Weights of a small GPT-style language model, trained from scratch on English Wikipedia: MLP 1152 squared ReLU, vocabulary 8192.
Each number is 128 + 32 x the weight over the matrix's rms, rounded and kept within 0 to 255. Layers, rows and columns count from 0.

# layer 2 MLP up, 1152x320, rms 0.0828, rows 574-595, columns 0-159
[[156 173 121 106 164 124 139  94 153  77 138 128 131 150 118 112 156 104  90 120 133 134 103 124  94 113 111 105 149 170 105 147 118 132 107 121 189 166 140 120 131  99 157 110  79 110  92  73  95 123  85 154 158 122 144 162 116 178 148  65 203 129  43  94 146 120 165 140 122 174 138 145  93 184 120 107 144 150 123 142 107  87 151 112  98 151  80 153  84 100 117 128  97 105 140 158 103 101 102 107 107 112 151 187 130 123 128  90 101 137 127 104 100 108 142 103 147 122 112 119 168 107 154 108  85 140 148 133 139 169  42 125 156 106  89  85 102 129 115 138 123  61 130  87 113  98 120 101 156 135 157 116 126 113 105 145 104 181 121 161]
 [119  83 127 152 162 138 202 122  93 145 103 147 110  61  93  94 119 132 163 127 150  53 157 110  83 104 160 100 166 151 128 132  93 110  99 113  77  80 117 150 204 162 104 120 143 108  85 113 160  56 142 132 135 147 131 116 146 140 134  82  89 142 139 137 114  98 167 156 178 179 186 121 124  85 178  70 165 121 117 121 137  79 130 127 108 105 105  67 123 114 192 113 130 144 188 168 112 146 194 130 127 168  50 132 133 179 108 150 163 159 130 118 103  93 172 126 141 110 129 176 152  95 127 129  90 101 101 162 177 154 127  90 113 155 106 117 123  78  75 172 114 137 104 134 124 177 140 123 151 149 179 157 123 147 153 160 178 137 137 107]
 [129  92  93 193 146 174 130 120  90  80 121 152 184 183  94 124 132 126 123 138 135 143  76 142 177 164 165  98 125 142 139 145 175  78 129 109 134 118 154 117  87 149 183 128 116  74  79 108 122 139 141 190 175 179 174 131 144 137  94 159 114 211 128 143 115 115 150 162 135 154 174 118  73 146 135 102  92 159 148 101 117 108  92 122  85 122 117 144 116 130 146 133  53 156 163 116  79 150 161 203 103  90 108 140  91 135 101 163 155 132 113 145  99  54  96 114 132 147 105 137 119 113 176 111 144 124 141 132 131 158 122 112 139 138 130 133 132 127 115 122 138 149 106 124 121  98 145 108 122 120 179 131  90 106 136 144 105 139 124  99]
 [197 109 159 149  99 163 143 121 136 154  94 133 142 112  79  93 146 138 141 148 105  75 105 179 122 125 188  99  96 130 155 150 155 144  65 170 118 133 127 132 128 153 108  99  96 159 118  66 156  86 105 118  57 200 134 118 102 162 181  75 142 134  70  87 142 141 132 154 103 180  61 102 128 159 179 110 103 113  67 113 152 132 119  81  81 100 101  86 166 118  72  81 121 110 180 112 134 119  44 153 177 141 101 124 128 116 125 130 119 118 117 150 111 192 128 108 145 199 118 172 106 164 211 168 109 127 114 123 162 129  96 137 113  97 112 117 161 120 122 117 118  63  94 147 147  90 130  69 137  94  64 105 194 150 118 111 128  98  70 168]
 [168 106 162 104 166 164  97 127 136 185 112 143 110 154 163 123 109 139 141 141 137 131 165 142 151 167 128  78 202 127 166 107 130 120 148 167 132 117 117 158 128  88  99  84 168 144 140 101 102  84 131 113 138 121 142 104 102  99 109  82 133 161 127 144 106 109 105 116  79 170  93 151 144 148 108 105  81 116 143 119  73  62 136 113 135  73 131  94 133 121 144 136 136 100 134  98  89 122 149 143 100  79  77 110  93 157 102  65 106 137  98 155 101 107 207 127 115 125  88 137 103 156 138  80 125 146  75 101  95 159 125  93 125 174 143  99 130  91 143 121 135  96  98 134 150 106 107 135 110 154 139 156 102 132 124 131  99  93 135 138]
 [139 138 120 158 166 141 150 130 132 178 129 110 118 217 121 131 135 104 115  97 110 129  65  90 132 128  93  92 147  90 106 120 136 163 146 131  88 101 177 189 113 159 157 142 128 152 145  94 170 155 117 135 115 121 114 171 126 158 121 114  36 110  80 172 120  90 172 121 187 102  91 128 144 190  90 119  71 131 161 111 102 167 132 161 174  89 150 162 167 149 107 136  54  96  95 114 122 101  89 154  97 128 132  80 159  74 138 176  83 130  97 121  87 170 102 117 163 104 159 120 126 141  61 113 148 154 110 128  99 138 117 118 128 120 137 193 157  81 153 127 117 106 168  70 101 110 127 134 148 120 124 150 171 114 147 119 167 101 131 148]
 [111  73  75 139 137 131 146 106 144 134 129 147  53 105 140 100 131 167 156 123 131 106  70 107 157 122 136 115 175  87  85 161 141  58 118 167 105 181  55 100 159 142  97 132 159 152 133 149 152  92 131 166 121 139 118  88  84 183 137 113 127 171 106  80 163 151 156 152 134  78 127 107 103 183 175 128 135 108 147 109 115  73 134  85 124 178 125 108 155 118 120 161 115 200 137 197  83 116 129 135 132 159 148 104 129 118 104 148 136  73  79 111 136  87 122 126  87 142 141 123 148  98 123 109 169  98  96 173 147 169 207 131 113  99 169  84 108 152 129 173  74 141  87 197 137 202 173 160 136 142 171 131 167 110 104 122 134 138 112 120]
 [226  88  55  83 131 152  94 126  71  87 117 144  94  45 124 104 134  97 143  75 161 109 130 110 147 142 135 140  87 123  76 116 148  68 121 115 153 196 136 107 162 147 114  83 114 153 154 155 113 107 163 165 175 146 113 162 185 122 155  73 157 120 133 165 155 101 136 122  99 135 112 118 106  79  65 130 125  80 177 159 105  68 115  79  87 149 162  54  77 132 100 117 164 121  83  96 127  73 111 112 143 130 146 135 109 138 143 143 128  35 180 200 169  98 173  88 137 159  89 141 174  49 119 133 173 104 164 130 115  88 174 119 132 135 166 147 121 114 152 115 112 100 123 194 156 109 135 170 132 121  92  82 140 125 140 132 155 122 147 141]
 [130 118 128 113 145 147  85  97 146  77  89 193 149 141 157  93 137 149 101 129 115 113 159 121 107 184  92 106 112 173 161  94 166 144 144 208 133 110 130 158 154  70 115 158 114 120 138 160 182 113  77 159 106 132  81 118 140 161 168 104 153 105  98  62 158  95 152 137 131 155 126 140 118 169  94 140 162 105 170  90 119 103 165 120  91 162 110  87 169  97 150 110 117 108 189 179 118 117  83 187 200 164 162 171 190 116  98  55 149 139 182 128  53  47 157 144 174 146 107 161 176 143  99 112 165 183 139 187 132  70  77  87  70  97 120 122 126  61 132  87 103 127 113  86 148 120 103 168 176 101  95  77  86 133  54 160 181 107 101 173]
 [139  91  99 126 157 137 144  99 108 134 142  69 113 116 123  97 119 150 170 143  98  96 127 105  85 112 136 108 125 140 145 118  93 179 178 128  52 118 138 128 157 128 149  95 145 120 150 130 122 129 145 139 110 140 137 109 142 136 113  97 115 137 110 122 195 100  90  86 148 143 103 154 182 149 139 144  95 157 124 112 112 176 104 104 104 154  61 137 121  86  83  81  98 141 110 155 151 162 137 116 112 163  83  89 144 162 144 107  63  91 140 153 105 124 117  77 173 143 134 156 136 131 122 162 140 110 111  74 109  94 106 117 148 122  77 141 183 155 146 107 159 139 113 101  65  96 104 139 134 136 112  82 131 157 136  93  75 112 178 146]
 [123 130 113 150  98 145  87  86 138  95 147 209  91 150 156 141  74 141 154 156  74 191 174 145 125 106 168  86 156  90 128  49 137  92 169 156 151 121 172 155 103 102 142 120 170 165 152 148 180 154 138  84 176 125 136 122 103 111 135 151 119 172 146 107 124  87 185 133 103 137  91 141 228  87  80 110 135  99 128 142 164 102 144  85 160  86 144 175 173 143 136 103 102 119 144  96  88 148 112 177 105 134  78 117 142 133  92 112  82  89 101 178 112 122 120  81 111 111 156 122 120 140 112 122 112 120 100 128 115 110 144  82  63  94 145 103 117 118 100 166 149 127 149 177 138 121 178 140  97  92 123 143 111 148 130 113 133  99 147 111]
 [175 137   9 143 156 169 104 172 142 128 150 129 144 124 103  99 128  93  61 144 130 177 132 145  92 193 113 118 143 178 155 108 108  99 176 140 120 120 153 140  71 162 148 113  98  62  65 130 171 111 109 111 122 138  95 206 189  81 108 101 109  35 163 106 135  96 153 121 160 118 133 122 121  68 122 127 199  96 145 160 112 131 102 117 117  90 165 116 134 112 175  93 192  96  75 123 117 161 130 172 140  73 126 139 133 202 131 138 137  85 135 127  81 102 160 108 187  94  87 115  96  62 146 191 110 167 188 136 180 122 133 104 136 147 163 164 166 147  90 152 146  61 163 133  61 145 157 157  78  77 140 149 105 104  83  76  86 141 155 110]
 [179 110  92 126 167 137 138 145 102 140 136 145 159 127 144 136 149 143 134 131 124  94 147 115 127 128 138 137 130  87 181  81 116 126 119 173 113  63 142 140  78 112 135 150 130 105  79 148 149 138 166 118  94  87 147 104 125 167  98 137 170 102 110  89 150 120 132 152 117 157  70 119 166 117 122 128 155  98 132 103 161  88 139  99 160 181 123 156  97 101 123 162 188 153 127 161 134  83 117 121 148 138 105 117  85 138  70 201 104 111 135 150  63  93 145  56 122 125  95 103 107 106  82  98 122 164 146 121 147  77 124 104 117 146 151 124 161  95 100 103 178  91 145  95 145 161 151 131 103 114 134  87 111  96 155 128 152 142 181 185]
 [181  96  88 149 189 171 192 123 138  68 138 152 103 144  63  83 170 111 202 152 184  72 127 133 155 170 125 143 140 119 137  89 138 154 154 104  75  92 143  74 158 159 118 142 145  74  69 126 153  55 149 176 109 144 156  55  90 150 154 125  89 132 116 127 184  98 192 118 184 162 121 135 106 178 117  86 191  45 148 147 144  79 117 184 121  88 139 148 107 110  97 165  83 173 133 147 147 121 133 156  77  73 124  67 121 154 117 128 128 134 184 126 119 180 134  94 111 162  89  90 129 165 175 123 105 179 168 146 156 130 152 123 117 127  84 175 156 116 117 145 132 143 107 142 120 143 137 160 127 107 155  69  96 113 142 157 120 127 114 122]
 [153 136 121 100 109 135 119 131 151 124 133 146 122 151 145 128 143 188  78  70 111 170  90 161 112 146 171 136 121 133 111 125 151 160  91  93 137 203 190 226  81  71 170 141 151  92  82 126  96 112  95 141  94 156 109  93 100 163 119 119 140 153 103 166  97 131  78 141  95 114 158  95 130 129  97 113 176 143 144 121 131 118 136 109  77 132 140 141  88 130 147 112 162 109 161 143 117  68  45 155 158 141 117 104 150  97 104 208 157  81  66 133  63  81 125 126 125 108 124 135 140 123 158  88 161  73 153  96 115 104  83  96 109 115 154 126  92 123  97  84 101 106 165 173  86  54 147 109 121  74 164  96  66  81 142 110 171 111 148 148]
 [146 154  68 169 114 184 127 167 183  60 144 108 140 141 149 120  78  79 128  99 132 139  92  85 164 118 107  47 157 118 148 156  88  85 140 145 131 176 133  81 153 149 138 147  81 176 110 189  33  93  79 102 119 137 154 172  88 152 159 130 115 129 132  97  81 148  93 151 154 138 156  51 208 120 168 189 148 163  96 118  73 134 171 136 122 130 120 132 101  83  98 193 176 106 128 178 202 184 136 141 136 135  65 108 155  58 157 107 140 144 136 156 114 171 140 136 104  98  82 124 135 140 171 134  69 114 111 136  83 148 117 119 159 100 146 136 142 168 119 151 107 124 116 128 138 106 163  95 175 145 190 123 144  71 115 166  60 106 131 159]
 [161  73  74 173 103 164 124 124 143 151 137  99 135 148 114  50  97 156 171 153 153  92 109 119 146 134 127 135 163  88 104 125 147 101 151  89 138 135 116  74 182 164 147 161 144  92  97 167 105 127 140  89  80 139 122 166  88  97 121 148 112 105  76 115  74 131 106  98 171 103 100  95 174 163  94 101 132 122 153 157 145  93 135 130 124 164 193 188  65 119 173 145 126 178 152 146 128 147  79 116 137 116  76 138 125  87 131  68 179 119  77 135 151 113 102 136 103 181 143 182 123 147 141 167 107 116  92 133 133 191 127 122 118 117 121 125 113 176 133 182 103 125 150 135 155 165 158 120 152 125 133 161 124 137 144 112 143 120 126 114]
 [146 133 155 198 151 100  98 138 117 135 141 108 166 164  82 129  96 160 101 159 158 137 106  81 223 127 144  95 152 122 147 122 108 139 138 165 136 132 137 167 147 135 102 120  93 197 125 147 138 110 134 144  98 148 118 169 193 138 109 138 179 112 153 128 132  78 117 142 154 114  67  73 150 150 171 118 140 131  62 123  86 127 143 130  71 125 159 136  64  91 125 149 147 149 183 192 122 134 111 131 153 163 148 140  94 111 120 105 142 156 113  94 164 100 181 151 139 172 179 127  91 105 129 138 105 105 157 121 146 103 137  88 156 151 110 130 191 143 184 128  90  75  92 117 142 114 126  90 141 148 129 121 153 111  77 144 126 135 144 131]
 [172 110 152  82  95 100  96 101  72 140 162  90  91  72  46  54  95 114 112 133 106 122  78 124 236 118 154 164 118 154  98  95  80  96 162 149 148 133  97 141 177 142 153 144 109  65 141 192 136 116 137 197 173 163 119  93  94 129 102 175 110 150 111 173 141 119 125 104  92 132 147 127 116 146 146 143 168 129 151 126 108  92 116 138 175 134 147 111 124  90 118 190  99 155 109 172 157  82 125 154 255 129 118 116 219 124 157 130 102  46 128 215 157 192 181 165 142 150 152 142 101 121 144  96 101 103 122  76 156 167 138 157 106  52 143  97 116 137 151  92  49  93 106 121 176 108 142 117 142  73  81 135 146 117 145  83 147  87 153 205]
 [180 133  87  88 182 170 156 118 181 106 115 144 147 153  92 140 123 154 104 191 114 121  85  67 191 116 116  96 167  88  69  91 146 142 152 114 171 129 119 186 149 118 110 109 148 106 115 151 118 101 118 124 172  98  77 101 151 113  94 151 114 131 143  91  96 149 118 128 156 125 121 132 135 124 176  88 150 152  94 151 120 160 126  86 111 156 137  92 153  95 145 141  75 169 142 152  97 161 145 132 130 122 101  99 133 104 112 116 119 128 132 105  52  94 105 122 105 145 138 157 115 149 110 134 142 148  86 192 148  98 139  86 124  92 156 140 116 133 138 176 112  86 146 139 132 136 137 156 146 175 150  87 140 172 152 113 129 162 180  74]
 [181 134  94 177 104 146  73 122 122  95 117  84 131 144 123  74 169 169  87 131 214 111 174  83 141  86 136  92  77 134 124 107  99  97 122  92 193 198  90 153 119 148 139 116 137 139 101  98 139  97  70 145 181 172 110  88  97 100 110 132 153 173  73 100 111 142 136 104 148  83 121  49 117 169 165 144 134 137 167  80 179 123 158 138 141 162 131 129 124  62 130 123 158 187 154  65 125 123 174 190 160  95 133 155 129  92 125 113  86 144 127 194 203  73 157 140 132 147 155 190  76  76  88 111 189 108 131 132 126 121 117 128 124 118 194  71  99 160 115 175 140 149 114 151 137 153 156 124 187 157 153 119 133 130 140 120 121 159 118 184]
 [181 140 126 193 111 104 139  67 155 152 123  88 142  90 153 130 145 133  86  42 131 116  91  84 142 132 137  85 157  71  84 142 102 163 174 176 237 111 124 105 104 163 113 110 138 112 153 149 164  78  79 219 157 190 118 188 143 165 147  91 150 115 129 148  64 111 137 177 138 156 149  88 189 118 187 167  97 133  69 155  47  96 123 117 104  93 143 101 130  92 129 177 118  74 136 128 135 192 154 107 146 171  40  97 141  99  96  55 145 198 114 115 119 116 186  74 153 129  97  90  84 129 144  88 144 111 138 107 147 128  96 105 171 227  93 142 198 118 165 120 111  95 143 171 122  92 116  80 136 105  85 169 151 102 127 125 127 123 135 110]]
# layer 2 MLP down (transposed), 1152x320, rms 0.0576, rows 574-594, columns 0-159
[[146  68 175 118  96 179  92 124 103 179 123 136  75 165  90 136 136 147 125 121 122  82 153 147 146 157 124 122 161  72 176 112 123  77 183  96 119  94 158 127 173 149 126 138 176  95 101 136 204 150  85 163 120 134 113 143 149  89 106 184  68 117 138 143 114 155  98  89 105  97 154 126  85 126 130 123 123 123 115 111 107 122 122 132 154  63 119 160 181  86 143 152 153 155 108 102 147 121  75 135 109 126  95  58  95 142 104 173 145 155 128 195 139 107 144 111  60 157 114 141 121 137 143 162 153  84 127 101 171 146 161 142 156 125 166 136 153 113 142 105  89 141 151 154 140 137 148 137 148  83 132 141 164 140 101  76 156  52 130 116]
 [142 166 148 100 147  90  91 160 200  80 144 109 127 163 120 151 130 132  78 185 133 124 147 164 108 123  97 166 111  74  89  87 157 193  75 204 174 140 109  82  98 102 127  89 114  95 173 101 123 145 112 157 156 139 152 102  93 140 156 150 131 140 116 123 136 164 116 125 127 106  76  80 141 145 113 140 135 148 111 188 155 125  85 111 172 136 121 107 127 144  93 125 139 118 102 168 148 112 104 120 143 116 145 148 131  75 140 104  75  92 154  89 141 138  94  86 127 160 150  72 113 176 132 126 176 141 103 140 128 119 152 133 136  85 128 124  84 163 152 192 101 124 139 174 152  65 105  94 175 143  67 114 127 120 194 122 119  74  83 127]
 [121 202 161 137 150 103 119 123 109 196 106 123 113 144  83 164 147 189 134  74  78  61 235 129  51  95  99 192 156 115 133 199 114 118 145 139 107 178 121 151 180 135 124 124 127 144 152 203 127 155  73 117 131  93 131 189 145 113 134 138  95 135 117 134 109 112 148 163 108  93  64 152 194  84 137 115 170 164 150 140 172 139 168 156 135 120 213  85  91 179  70 125 188 129  88 133 170 113 152 135 130 150 176  88 133 148 137 120 112 130 134 122 111 169 139 109 109 131 142 114 180 118  71  98 117  88 140 117 138 142 142 136 105 121 184 138 157 169 117 103  84  95 147 152 132 157 109  87 154 121 144 133 139 168 152 117 155 117 170 130]
 [ 73 188 138 111 141 123 145 158 153  62 173 158 144 157 158 134 127 142 101  99 152 150 160 135 153 148  48 145 169 136  64  76 118  85 129 169 151 124 100 116 101 120 142 175 105  75 154 151  80 166 175 100 179 144 177 110 111 169 161 137  95 109 166 159 172 152 161 140 189 147 136  93  81 152 142  89 192 136 156 143 150 160 133 136 132 135  58 146 161  96 116  94 163 139 103 133 129 120 148 103  91 151 126 133  89 133 145 107 167 167 160 105  96 104 106 103 119 115 130 118 168 145 132  87 106 113 169 127  96  87 125 121 154 171 152  55  79 124  93 117 109 107 174 144  94 117 167 144  86 145 170  88  81  88 176 151 196 115 104 122]
 [ 72  98 119 133 113 155 125  99 120  99 114 151 107 161 119 159 189 129 108  84 153 115 147 126 136  93 110 155  97  69 150 129 160 146 122 121 182  90 126 124 127 148 180 132 147 148 109 153 102 155 127 134  87 155  79 121 104 158 143 128 132 138 105  93 161 170 139 133 148 138 103  98 117 160 124  89 157 119 107 111 125 160 156 112  67 104 118 110 157 173 119 141 156 114 123 124 132 143 145 134 139 155 136 115 198 145 150 135 182 157 149  84 156 133 121 133 101  67 127 113 137 165 115 122 122 115 129  88 110 158 133 149 121 127 148 134 122 138 126 141 115 108 141 118 115 131 152  98 150 123 139 148 135 144 126  99  94 172  70  68]
 [131 149 113 110  64 149 143 147 164  74 143 166 151 147 163 109 147 145 129 102 145 106 125 133 117 135 153 154 102 143 180 170  97  74 186 143 158 145 109 109 183 157 123 113 132 138 115 107 113 118  99 147 148 133 137  51 155 121 159 152 157 179 146 114 155  96  86 198 120 130 183 172 136  99 138 114 104 171 134 143  96  82  90 114 112 147 172 128  87 168 140 146 230 163 161 126 159 133 141 100 151 108 138 120  94 106 148  84 151  74 154 149 103 130 110 190 114 135 115 158 131 114 163 153 142  73 169 107 205 150  79 122 113 123 111 125  81 176 113 165 167 168 128 200 183  77 117 175 126 146 134 134  74 143 147 104 131 172 118 112]
 [140 149 143 109 130 107 107 122 120 144 104 138 164 110 157 153 126 154 155 134 120 137 169 114  87 123 116 162  61 138 135  79 171 210 168 156 161 166 189  89 140 111 155 131 147  76 117 104 105  90  80 119 108 135  97 168 222  71 133 123 161 115 152 137  88 132  58 100 125  92  66 140 131  77 134 119 103 149 104 156  74 160 114 165 123  97  93 152  96  80 146  67 143  80  93  92 163  96 127 122 114 141  89 106 108 139 139 127 123 188 151 148 143 141 142 118 108 122  67 133 111  63 176 168 131 127  86  36 116  91  73 154 139 162 135 142 146 152  99  90 147  95 147 141  94  60  93 102 119 101 113 108 150 132  93 136 158 128  96 144]
 [110 146 110 135 155 168 101 149 156 142 117 147 169  95 178 222 137 124 117 155 119 155 104 143  85 100  99  21 174 119 139 127 109 141 143 112  95 118 149 137 118 110  59 156 117  84 126 136 176 170 133 135 112 146 116 124  63 120 119 150  87 140 171  39 141  84 132 172 176 119  60 184 141 148  99  88 103 200 107 112  91 184 168 127 161  68 173 170 171 157 125 120  72 127 125 124 129 160 125 158  94 177 157 129 102 165 131  72 138  88  45  95 109 108  83 169 179 198 150 103 116 137 135 119 103 126 116 149 214 199 138 136 127 156  72 145 143 138 117 155 135 135 122 123 152 142 151  71  94 154 141 155 108 105 134 119  83  91 131 100]
 [ 98 116 123 129 111  96 124 114 125 126 143 113 157  73  84 164  81  96  83 146 136  81 171 154 153 119 123 126  91 138 136 131 116 116 130  94 157  86  89 123 213 143 109 222 144 135 198 139 120 132 230  82 132  89  93 127 144  97 113 151 147 163 113 117  99 119 148 154  80  56 213 127  72 133 168 136 179 133 114 143  57 203 123 116 114 139 160 130 117  94  91 169  98 106 103 112  78  73 158  85  96 104 133 179 164 141 145 176  91 105 142  92 117 154  66 141 166 105  86  42 145 135 138 121 177 132 154 139 160 132 135 181 168  77 122 120 117  85 122 160 126 136 101 176 128 112 133 146  82  84 147 136  94 128 133 150 136 146  47  96]
 [113 147 143 119 156 139  99 114 136 161 172 129 155 123 155 157 153 118 110 136 134 108 101 195 150 125 151 127 121  66 128 153 131  79 167 119 172 175 126 147  72 130  99 194 148 112 160  87 155  81 107 175  94  54  66 184 135  83 117 159 150 102 149 131  78 160 191 192 100  78  54 126 151  98 154  72 163 118 198 148 127  59 120 125 102 130 126 102 161 127 146 145 132 138 167 114  94 181 126 122 102  82 149 155 137 135 134  93 146 175 106 122  67 102 181 135 165  83 132  95 104 122 129 134 144 155 174 134 178 169  91  96 113 165 127 170  87  96 121 145 102 107  85 133 160 151 100  88 102 164 127 200 135 120 158 136 147 119 132 114]
 [ 96 137 192 105 111 118 148 141 124 193 157  82 155 155  92 180 198 111  71 101 165 102  97 133 161  75  99 146  88 129 192 125 121 129 166 140  93 167 163 135 106 175 106 135 116 103 114 104 114 120  86 151  98 112 141 152 119 112 137 121 150 102  73 165 161 219 131 127 123  55 173 108 130 168  98 148 168  88  93 105  79 157 119 148 105 116 101 103  82  87  99 174 138  66 175 166 164 183 112 150 174 119 163 118 129 146 185 118 129 134 130  67 148 134  74 164 102 126  95 133 188 139 154  90 101 139 143 129 170 160  98 151 137 143  93 168 122 131  95 138 161 127 160  97 129 113  65 102 117 121 134 139 175 152 112 144 113 116 138 167]
 [ 98 156 171 114 112 114 180  67 135 131 141 122 138 109 145 110 110 118 184 146  96  83 177 140 192  66 129  56 101 143  89 112 125 152 106 128 128 196 129 153 172 114  86  88  78 163 163  89 132 132 123 179 135 192 127  79  91 133 126  95 132 174 139  71 139 145 138 153  89 135 182 100  84 170 120 148 111 147  45 121 137 136 159  77 115 119 144 121 158 136 143 176 134 130 150 101 153  77 131  76 142 191 132 135 106 119  88 121 129 104 124 128 140 147  79 142 125 185 172 129 130 150 155  58 142 149  96 109 137 128 121 110 129 106 158 130 136 134 142 122 154 156  71 164 209 170 161 105 129 147 171  93 129 102 147 108 156   0 123 122]
 [153  80  71 137 115 153 152 119 159  70  82 169  82 134 131  75 102  57 123 104 158 113 173 175 129 104 127  53 167 123  96 128 122 146 132 123 120 155 139  69 212  96 149 148  97 129 158 133 107 155 127 163 159 153 152 166 164 132 159 122 162 116 169 128  37 194 158 116 146 146 123 109 190 131 143 169 147 122  74 145 148 153 140 186 104 141 213  50 174 165 152 131 115 169 143 180 132 106 101 116 118 129 170  83 193 153 136  94 160 153  78 146 151 168 115 141 119 158 158 147  97 119  97 127 132 116 115 112 111 137 158 112 139 172 183 144 112 142 172 169 152 140  87 135  78 130 127 149 110 193 162  63  83 178 150 130  76 126 104 115]
 [142 185 151 157  75 117 108 122 127 176 118  85 104  90 110 156  90 126  35 111  91 131 133  84  86 115 110 133 156 120 148 120  96 125 139 102 192 145  94 123 110 116  78 123  65 181 160 132  96 149 139 102 170 125 128 189 150  84  68 112 147  84 115 137  90 141 123 135  80 115 132  96 181  70 173 187 146 184 122  97  54 141 196 104 139 169 144  77 108 103 144 117 155 135 122 114  85 106 123 113 143 140  81 184 129 138  90  91 134 131  58 179 123  84 150 150 174 131 156 165 142 129 118 133 158  97 126 118 109 127 113 153 131 172 166 109  59 136 115 114 185 101 112 154 127  62 120  77 121 111 162 176 156 161 132 109 136 134 161 124]
 [120 139 104 130 155 148 137  87 111  90 128 159 110 159  94 107 143 134 156 153 198  91  77 117 126 158 112 146 144 100  95 131 120 118 118 194 137 127  47  60 142 158  89  71 173 126 151 123 168 152 177 136 163 144 113 142 155 164 129 178 151 110 137  87 100 139 186 202 180 132 166 167 127 149 207 106 121  87 159 140 160 111 137 145  96 161 125  24 116 120 104 187 128 114 126  95 107 173 158 101 131 125 195 176 134 138 170  82 163 158 141 131 133 106 120  79  92  78 177 160  70 156 149 137 162 188 130 128 145 155 127 174 169 142 152 127 185 127 129 206 146 131  71 130 155 167 100 150 167 118 114 152 110 136 135 129 136 100  85 110]
 [111 100 163 112 156  81 126 109 144 173  81 135 114  53 155 172 140 154 147 144 134 117 108 133  78  98 110 160 155 142 135 100 167 154 172 127 150 139  91 180 110 140 129 138 215 125  75  44 164 152 168 108 139 124 137 107 120 110  58 114 112 173 145 116 120 130 104 132 136 116 112 152 109 118  78  89 104 102 149 107 118 164  67 223 121  86  95 146 145 191 129 131 133 112 157 130 126 103 108 162  72 104 158 160 174 125 122 103 144 199 145 143 115 130 109  88 213 135  94 118 158 104 114  91 144 112  76 123 124 127 156  72 159 117 125 113 106 123 195  61  95 133 129 163 141 166 165 169 118  80  93 103 100 133 110 101 117 151 127 106]
 [118 162 190  64 153 135 146 116 125 149 120 129 130 123 113 165 118 168 143 115 102 119  92 156  75  84 132  94 115 174 147 105  78 119 131 163 114 134 150 143 173 124 158 103 141 143  85  67  29 215 161 134 134 169 147 152 179 132  87 171 144 199  92  86 149 124 149 110 108 141 123 134 146 204 165 134  75 147 105 182 127 160 155 105 177 132  84 145 159 119 114 162  86  96  66 103 170 138 124 137 116 128  97  94 116 136 122  79 107  87 154 121  83 180 175 109 109  66 151 147 137 174 114 144 143 115 149  85  99  94 112 128  89  90 170 103 165  63 123 142 140 139 138 147  95 126 137  79  63 110 148  99 161 177 138  96  70 161 161 149]
 [130 109 102  58 149 154 165 142 120  72 131 111 102  97 158 132 167 150 139 126 158 101 112 168  93  93 141 190  92 116 121 117 129 159 118 111 123 176 138 117  98 124 215 104 157  71 105  65 178 128  92 157 114 146 102  76  81 139 127  86  87 141 129 119 138 159 151 189 119 113 121 159  94 139 108 129  85 111 174 142 196  99 110 195 143 124  70 151 122 186 132 143 102 134 144  59 124 103 119 132 136 168 127  99 185 115 148 168 117 107 125 150 116 110  93 118 160  75  99 126 159 174 174  97 151 129 104  97 112 152 164 150 182 117 130 141  77 139  77 122 113 178 157 118 114  59 153 158  95 144 162  68 101 141 124  82 109 116 143 154]
 [131 141 124 114 136 149  83 216 167 100 129 152  99 173 159 116 146 116 142 106 223 108 109 119  99 118 111 138 147 114 152 197 117  65  83 194 198 127 176  93  95  83  99 133 117 202 150  44  93  85 212 127 154 119 210 215  62 123 181 135 170  64  76 106 139 129 122 115 135 129  85 165 133 173  68 114 137 126 149 165 138  78 187 206 119 103  93 133 109  94 160 127 181  90 125 128 137 144 141 139  80 161 131 106  97 116  86  87 137 150 139 111 116 115 169 173 101 127 105 155 107 104  97 181 110 132 127 117 134 108 150 123 116 189 114 122 152 108  89 148 154 126 125 145  97 129 111  92  88 125 150 147 125 151  99 150 171 110  73  90]
 [151  61  99 152 164 103 146 131 146  66 109 164 106 120 165 119 110 139 178  82 114  86  95 177  85  69 155 131 127  93 157  89 133 214 148 160 193 124 158 156 117 115 156 151 152 147 120  88  85 153 122 105 114 155 177 149 129 148 117 106 150 127 134  90 170  71 152 124 119 159 102 117 115 126 112 139 165 133 181 171 128 121 142 104 125 152 161 129 125 126 108 132 173 111 108  69 146  54 155 130 157  88 145 177 175 136 120 161 111 138 153 168 127 157 150 149 102 108 125 101  68 101 105 111 129  86 169 133  78 172 116 136  56 163 133 126 130 157  67  83 137 143 112 182 102 142 118 137 115 127  81 175 117 128 194 140 100 119 111 106]
 [110 140 166  88 117 113 102 117 149 169 108 143 137  74 166 156  88 117 156 113  95 173  80 168 121 117 103  87 137 171  91 114 107 144 145 101 141 109 108  87 212  84  95 133 119  47 123 136 134 148 168 183 129 114 139 141 184 101 164  85 105 160 133 110  97 149 163 117 115 167 121 156 115  99 149 145 196  53 181 129  59 133 115  89 129  64 134 121 159 158 129 148 169  59 112 114 132 134 110  60 137 148 102 128 145 157 149 127 158 141 135 106  78 192 126 169  92 106 104 116 143 148 165 160 102 119 137  55  70 115 136 116 134 115  76 155 143 107  82 134 119 117 127 139 148  85 140  93  37  95 117 145  89 106  92 139 117 114 108  92]]